{"lr": 0.0009, "doc_mask": true, "dataset": "wikipedia_en"}
Each number is 128 + 32 x the weight over the matrix's rms, rounded and kept within 0 to 255. Layers, rows and columns count from 0. Numbers have three digits each.

# layer 8 attention value, 256x512, rms 0.0247, rows 73-106, columns 64-127
142132081146142141111109091078108145024151127093078147141161119212100123122255123137121174137131132148105188078000142187154108128124166174164104108193138190111038129187215131126133085193131164
164128093116118174068113099195148157157250098125104142157127145097138092094066095144100154123118128104192131139142108136178084134146131152087157155170218185077073127169119142121127107145197177
142122119110121099091135076146114129175084104125111112098060094216184135150125063095134121130098101140168122105148157148169102127123166055108122092143152108160135156122143078120114151176137207
095133157172069118128134185124106092120157190156114099149106169091101137111107118157103111172136136104110131136168119097135135153100097116147093186078136115143154200054107186118099100124154091
139094116103135114148125148133127090114140178133116124150139156127138159144133067149114112107119097140127099063101101108162138116105128131116103097142130126145117147109120139108131133105117090
149180135101143164124109132059109099128095090139112118147164182112158171142112107122087140093137097125137088137129080098180133128136104198095134231123130150131147109151120117122103161155143115
111130134098110086153101160155122154150142135142155152129103155138150158154070126080139136202138151117150194127155145112094148149085145081140104166082193074073089154079064114148169111135119138
165185094104116139049138124164158171180122063136099137125155127111141119145132091134160109114123155121051097166148123128123145123184114114094135099134101161128145144135242069151146113148165098
181123096132148154154128101103100127122136137153084061128106051174159121175098165114102132178099165122118198118134132092127138138117086072125120161117083070096175211139130125156139148121161139
115090140162122121129141128144140158112200119142103142138161161124111126092152105172133177180134171120139129195142151125138137125149110137123133169112127144121129182116122097150130134095143093
158144150121109141159166165098150089107085098130145130119134115153039219127186118100162126178143102145132095152064123111009147148135128065157130182106166136126155122100129106131105128147129158
147093125087140107143141111181104140070176146122130115154102134215085158117150145081153072148124157069102181127141146138131095155103142161131138136152108130110054181084112181127146123089108068
113136132094123117088177174151101150134140085131159102118139178123125138130133113124114152181106082181159123098101102102079085122158074136154106110090095072078066188124105106119121170120094170
172206135122125139110084168129189126187131103122117103177145173126164070152092094123119137133161139102184165191125128122127134119119096129090111112116155128113171175093104123144159136152118166
101095114180100118122152146139122124092133144134139112114100095153155143096107159176116140131117115126131145095115152159111170121077106088122109145114123071136063199113078212117125077073139074
145149086188153149052132146149090118097088050112110104145217102130178134156074125199151119059145145102168134159136086145193096108124088169117117111149154170136113100170179148099126145078115109
192174134101147131141096147100120094093073128136139138153130189117155201142161109120165096128119107133071136115071113124092109165143106207138107144138102085122156163105160121157135159150125163
088090142044134091112096161087133127192134150147155127108135091092143190144114072110124086147136067122138110129113123138127123145119147074108113082113159103138216164135100125139107162129143162
139128122138162185133160123091091080148136113122135102124136185098180147126126145170117171120107060173129116101104122106207097112140134090127109082144102161192157095165162151146117174138115195
088128127192097158144114132124074139083148162121099158122151127113131109103191196139133194157130162123100133190063149130092126153136144107126146198151131125137132100145092137134123057149144092
198186132126083100134084123201120149057105157137060117135134225107035085082134042164129130123119167111074112138167124133097112137090091113127154200134079098085077154098168128126146120119175127
082118156181112087114139093109133130145108134145124141141121161147093109105137157133099139123115144137116164129194105149181150084088182118117074060127151164131135158118092175120136074110132095
084081135112157135127125086112095113117139182109101121092124126080168157113130180110122166088118158155126135141169151148153141126122168075119118134121115156115181081140141117136133122131146087
171140137101099151148126130156070057137110115132116220126134132061081143161177163132147095129101079163109102156103094135155107136144094103109120048142136109120144111113146155118146156066098134
193186138158106139131115083155148211131142130117098086114115145151125080118158124110112088101134172133124135136168088122127127118140162146159153102128173159041034130130088106102141080209125059
150168156125132130114104164197131154192120130141080132180153173080077094133145045163114151148124162139210125153125111148092139143112098126114142255108157142118095157109113149145100177123189186
184122087146121137074134070162132153068144033078136121154075100241159089134065086137115114120160100083118128145121126122162114102121105132098152102163080154128047186132163121090177129165133097
109119174104122145117151158150157122210106118154174132125092124044172168134095146099107163087135100160147084129140119090103118098130104089084128145127134142179201125134085126150129153091113093
106120150116151132112163145131140110124097135149096133144137183141067193136082112150144111124157131074103174095188133076152131118060073163132111164076115101105155085100122145164090112093134162
146158137157108110102094175086115129115166146122115158164138138154104132152153069110071141108168126102110169182105095186123167127107119137133162175129177123118070109122079154124140067124122219
112089119121065119119146147182116194114170154147142129085089074134011125124132111181125129167129133172067098165127112093036124133158092095124137177136113087121134196141163117119105157047138100
138108130084098151151113117184233121117113096111115173174088122154111112127134024108103084096148155097152132121073112094132145146100169199103132113162107096139074128149115132101145151118106144
159134120122149148113132090156131080083133138139089113122171101116214096140103114155179137118128149145100088063140154144195124103158119161112095090136097117145143093158189089132156140129140127
196111116055113102121151131185146175103068089117121052100162133165084121145142159123091065104129166124105132171135107103095101123169109124150148122139097168057092161141151092119107210127127156
# layer 8 attention output (transposed), 512x512, rms 0.0264, rows 73-105,201-233, columns 64-127
154147133119157107116145111171102107122134099066158142131111147171129121116132164118131155126162115152132116103111118142126112065131135134110092150145140121135163132122131132152159127147139138
146136109136140141092152124142095104093105145170165126133131081162101129153144122097072090154166142128130094117123147105073146215144101163132126136123197135135163110173135098168212141109124111
146207099160107171097132111168183097128182204099107119128141100090123105110195097179121123112156157157160097132131169103101108074102153127096112135133099142149116151140162091103163147139144099
050075135060189224106089156138049135152092104143114166088128105046113138180101155100162152095167141097104132096144158156185142142125142089111133135131070180142091112133147081126112068126094074
097150096155158157139088139153141112115134144119092148113173125083065101140152126166135102126125101110153150085146160142144134163159132118129147153153067147188110178130123120099092120101117112
086132119130108102156126107146096075123138189161146135124132084089084112147150097155110088145135132084189168145141149106092183129170131139119099155088153135097101119117073133121144157118080131
126103107136104173133125158101120192137102078168077105138111135133092173135175100168127138123106152096122127140113149117163137159126109179107093089103125147144125158123168155123106134103158112
142092119109124086086111119132151050148113231171131144096058079071121110178122116119081065134179103167109058120084137117097148192106085135133092123140145125131141081152079110121217158145072166
153107187144157127142159173118146107173141100167124155173127139076185147103103109171116186102134149135128126113102182133151133139103162143095133147187088115150115177124094101116107146110146137
101091182136150072142112128088079122105114119142144204115104103167204131120049167078146178125162167106099122147128117098132135115098104192190099116156174087080134144121108138175099106105100165
134080163169081042162118078134183185135104122059144077200136075151098178085146123187095193130093131127065101145126138117156109074124116107155119117137088131160088080153112200129080143145148111
104132101116137159097085113133144127053167132084111119142141168063157092178130134142111182098149138161114127143089151138173094152173137113095133112170078158198183159074149073151144114121162107
085135135170119129137090096114209166105095084099141033153124077177108142117203102156093144089091118098120116135100113092137108115136122141125148114137142154087150125113179184099159131118164086
113165120158083143154163111142128117142144119186116135160091070195124126135188094165080109153092103113120073157145160070089180154144084170130074116121137114078103116075147102104175131124151094
147130097153181162120125098151039181103111069120084144146099179169057134154122121195112126119151125131123169118134106163121136103149098149057072106121141165166118195136206138107077119158163141
179175154137156116147135112124117130084153186137145144108125157143116125167174136144095123183119134092165160110140113150075115116204100121118122177121129132106134086083121086104123118120127125
091101176100077096181097127144157136150147099128110098116134115110160104103130167142112162112132074143097100133104114156162113148127142159119142137140125119115163092087115160156191153109123148
115116140159094106163145120132183139155133110184127117134133093116097144107154107142160151105101122140098123152130096092141188120114087172153119097115109142079101140099140070096143132118166120
134176105185134100116154146151144070128178148147191125135151117149134102093136147127099103153114132130156154089176132107092132087134155111129183130126162087083124113169091159080151149174134085
169100182143159128103140111142077135151113104113163124127115133135149144118077145110111132124158124126121151090129130147127123114115124116118126098125150123112122117111098122153111095154099162
113139132041183160093096158143130119124103164099141141123128153109181091153152164118072130136169099166110125120120162192121114163116137092102120150143063108159137135126118151148149081113113125
116165128094142176115142162162081148085164147143072139102146189153184112145127123134157097132101130111144141097111141176160120164133113141094123159117134146123118151135206135100065079133127146
184148145134100112168165121147079055167138161198131188083167140160176112132122117127148102136151151159148141129143135107086159124132091130116095132126173078080135201127124120117123172126140211
131060090109133146107130116140154114090143129120170109082157146125085091102112145154062094129163110157070176100124059198182136127147157133118183122118110107145136100113126125144153087161129163
140178126140121149122094135173163104072124123091155092130193159077118114139179119180115128077136126159166144106105185101129104141126127084085125196137106196176127153166174121112113121122131121
135119149073154108111148108104115172140124199149112191112127075188162137189147140021103137161144101090089095163163188105113140173112101141164052131145107139118128089130109131139185197061120106
122148056145168111087117115113169098088131172083112120140105134102099086141151096223093116124200155145211157102100137124090134088182106136062087164125169136182158210133172121152141122147173169
113104100141097146140118120124127139126138135174106091097146090136103136115140095119125090148092120101117143123130123132132138163147116121167171108105135144084094113132143135096067111133110119
095082100053105106137118174102079191145108134195113167133095155079123148185136150096148159166092121112119092128137118131167124136138099168143106138146143143182127122170116123101163132116135115
130111149131111165125121107128072230113120119177080162123063144186100152152137140135101120177145108141115091201135128194141093143170099155124114134090159155150100086123131131110105087153130111
139075204134133126126101059075170162138089048099122100110174129140118144113108103135161164060140106117069169177106120160156134131099144116159102103166076139093113134094156096146104112106113118
106112090086117179147077119099124145133120126083130124116149145140053132145113159136131105082152133147149106187078147137119148147138118112141082145147131199215126116118117089206122164132108113
153201084110133123095148168151103084117148200176142184085088159112164084118107175095115128127137125168164123129177157063103126118115125116134136138158143068096128187139078109121220145135101166
110092099118144127135115137199112115115147054042135099155114116149063129137184169103095131122132132137109119121125137073150110068115094127130133141120136169149106160136096134157105118168127122
135157102090140113132147162159091057126073122231134093099097137126129170097137138173133101126164147115154131112107136095092119164128131180166097091134102078202179104128149125120140141157136132
071161093151103105093140163114086153115163163127098132150101083099075121118173129167151136117139122067158104144176151139078095088108123106154130202101132146155072132129076173118116112161126104
119156167100151144113124098075144129162110150124093170081125113102162089110111091129152141138146108122133117138152102149135158128196146140106133133114154178054187114152180132125170128107145109
144200130131128103143118147098130123131154150150160135082158160104137105142101106124213131107119099113128111147160124161129110153128137116141109146159145122134165136150097149067141146106140148
112177112072072124078111085177145094147170171080122109118129147161148121052151089114113156069085136185160117093157192158150099109156107125152102095113102112045189102097160097102181170122118080
113116139139179147100126113154104063148132139114093113137118145131179141110130097134102123133143093120144169138093110085143127115184134171119081102119111095152174144143171123138135135110112158
144178083139112108140143177100130132083162213170136215069135142140132160142123183178145135123154153137150052158078142185124154158064143121174205127144173120212077097162078156111095107175123177
110122165087136085107104114134091072143123154153125159113149155136152098111061106094167067081090086146154100148178178157140093214162089142056144120122126131167159125103146158155153068075112152
110063124099117131152073111144118100111064132095131109112152113160160159132098157155133148119111177215082123062118104084154137163105133116143166086121174145147109098098107132188140097107111153
117108130136107125105105092163145133100134124051156178126104093127147124125160150115100160164091106094104157127118108092147123095099091116140105104148130142176042107124136118170117091120086123
095073168106146129115059106123163137148081076153064111160121125064138095136154048141140111123129063123151134143131059170073125161114128159113079162103127146067173157090098144134168137123148116
080127163160129099135069098107140072127132130116164119146074176125148163094094119174124106096141125121161105124175155122097112146159133121093129152130148072091189152116179099169200089113124123
124113134096124136133146128198108047162163168174111145121084121158179109112126123134072083175167084124133147131131143072106134158179150129104079110165127099150117053122178082119161136106072110
145131141090188134124156119107080141120137191111115134126132110139136105176087141156160061129155142168096176146137090119129147133209118119099145079112146100129148086110173121115113148108112156
151149130121127124143148088143155160133131236137133132129175176137107146107090142115112129145123145160129089093093218129089112157137121150103147102159099087129139117109164072109088147117136123
114127113143080111129117106209111053095095149073132088078112112102127132155174106086085214132121126140147154146141152122168100100129083116126123124142124123136138129127119174158131137146068132
106152111112125107133152151148111091151175187181175192122138141107150153137133152131160124121104126132116125149157111149132111134155126088139183148137127124150116070193138168126118158134150102
141147091132113129140094168128149104100109126188146130131126122120043125153142160129130132104149124137140118117143200125089104152123100132104141136138110124142115129102145141087141125133146071
151099167115158113178125099148143111133113075120130094133133100125100128142148130101096126120127105130143145116103147069160159130110109134127138102098134165113110142110133100143111118151113134
152098130169145113140147120094169106145113152107138120092113096111137116149147091140114150176172078141123147190127138126124140154122181186132094142117170140155132128073115154110194081086087131
109072156123174186147092134131145195137118042141091105169119102139141133147144125153148154129171151105092141096092117112138112155135098117115105133066085163075056145144131087121065110118129130
153109104109133103171138125149133111155141101123124118173203113160095112137166145127118159119136170168136117101098155083162112151116109117122153114096132161099089118134112111121095146132091135
147160068105109138151098128097193132132111054175160092117133156073102149115128114104151134093106133148103137097090171153157163094107142107108163142133069133141138177135140103176115154168185141
118151124162120104169128129153159131129169073103171154140113106155128125125151151160111118169143123077106134154131148096130134120089105149146071149146120132153108116139094100110119077084132154
123109147120128107106145117118142101150104215134111153089132141147225123082128124120130156143112107135156121134162145074133152150145158140156102069120174114132176064114157089123134108101098110
136125098090161150121160146131127137125170235117113147119125160157121146133095134143123059135192179141161128117132124141097132103154134139122128148097138095177114132154104134124131107118138195
139146175111107135165160118091142142142144140223123147122156134125177117105119111152167135140118108122167116113127087171120154213110159110131145116128144115092106093130138107084121138116113138
138109112123136154053153137089110120111093192087094164093131128126162112137136104121106150176129151149100141161107087139121113114200134169127114105156148118134159143129169151121140137113138127
146084149166185180113195114155119096146122139120087114087103120152152116145150116095058134185131126146134173179107140075167106107160133122132087077137141120190144096143136113111094147138118163
143134134122127072116068124102140141153117112120192095109153156132146184114052111165212073071097119178098138112145111159148179110101151110131237081155157107145122107116094135177129124137133137
160159095108121097076166123110112133134128156075136082102109140145162128116120081141163080168147125104101119159165060158108147082152118123209117119145156129142158098117075183163145183169102107
146168068150109123136137172092136159113089179160117145117148159065085125159111162165157143081115152185125112164143135138125147137087168163127175151149134086128117196092091159099160106132183115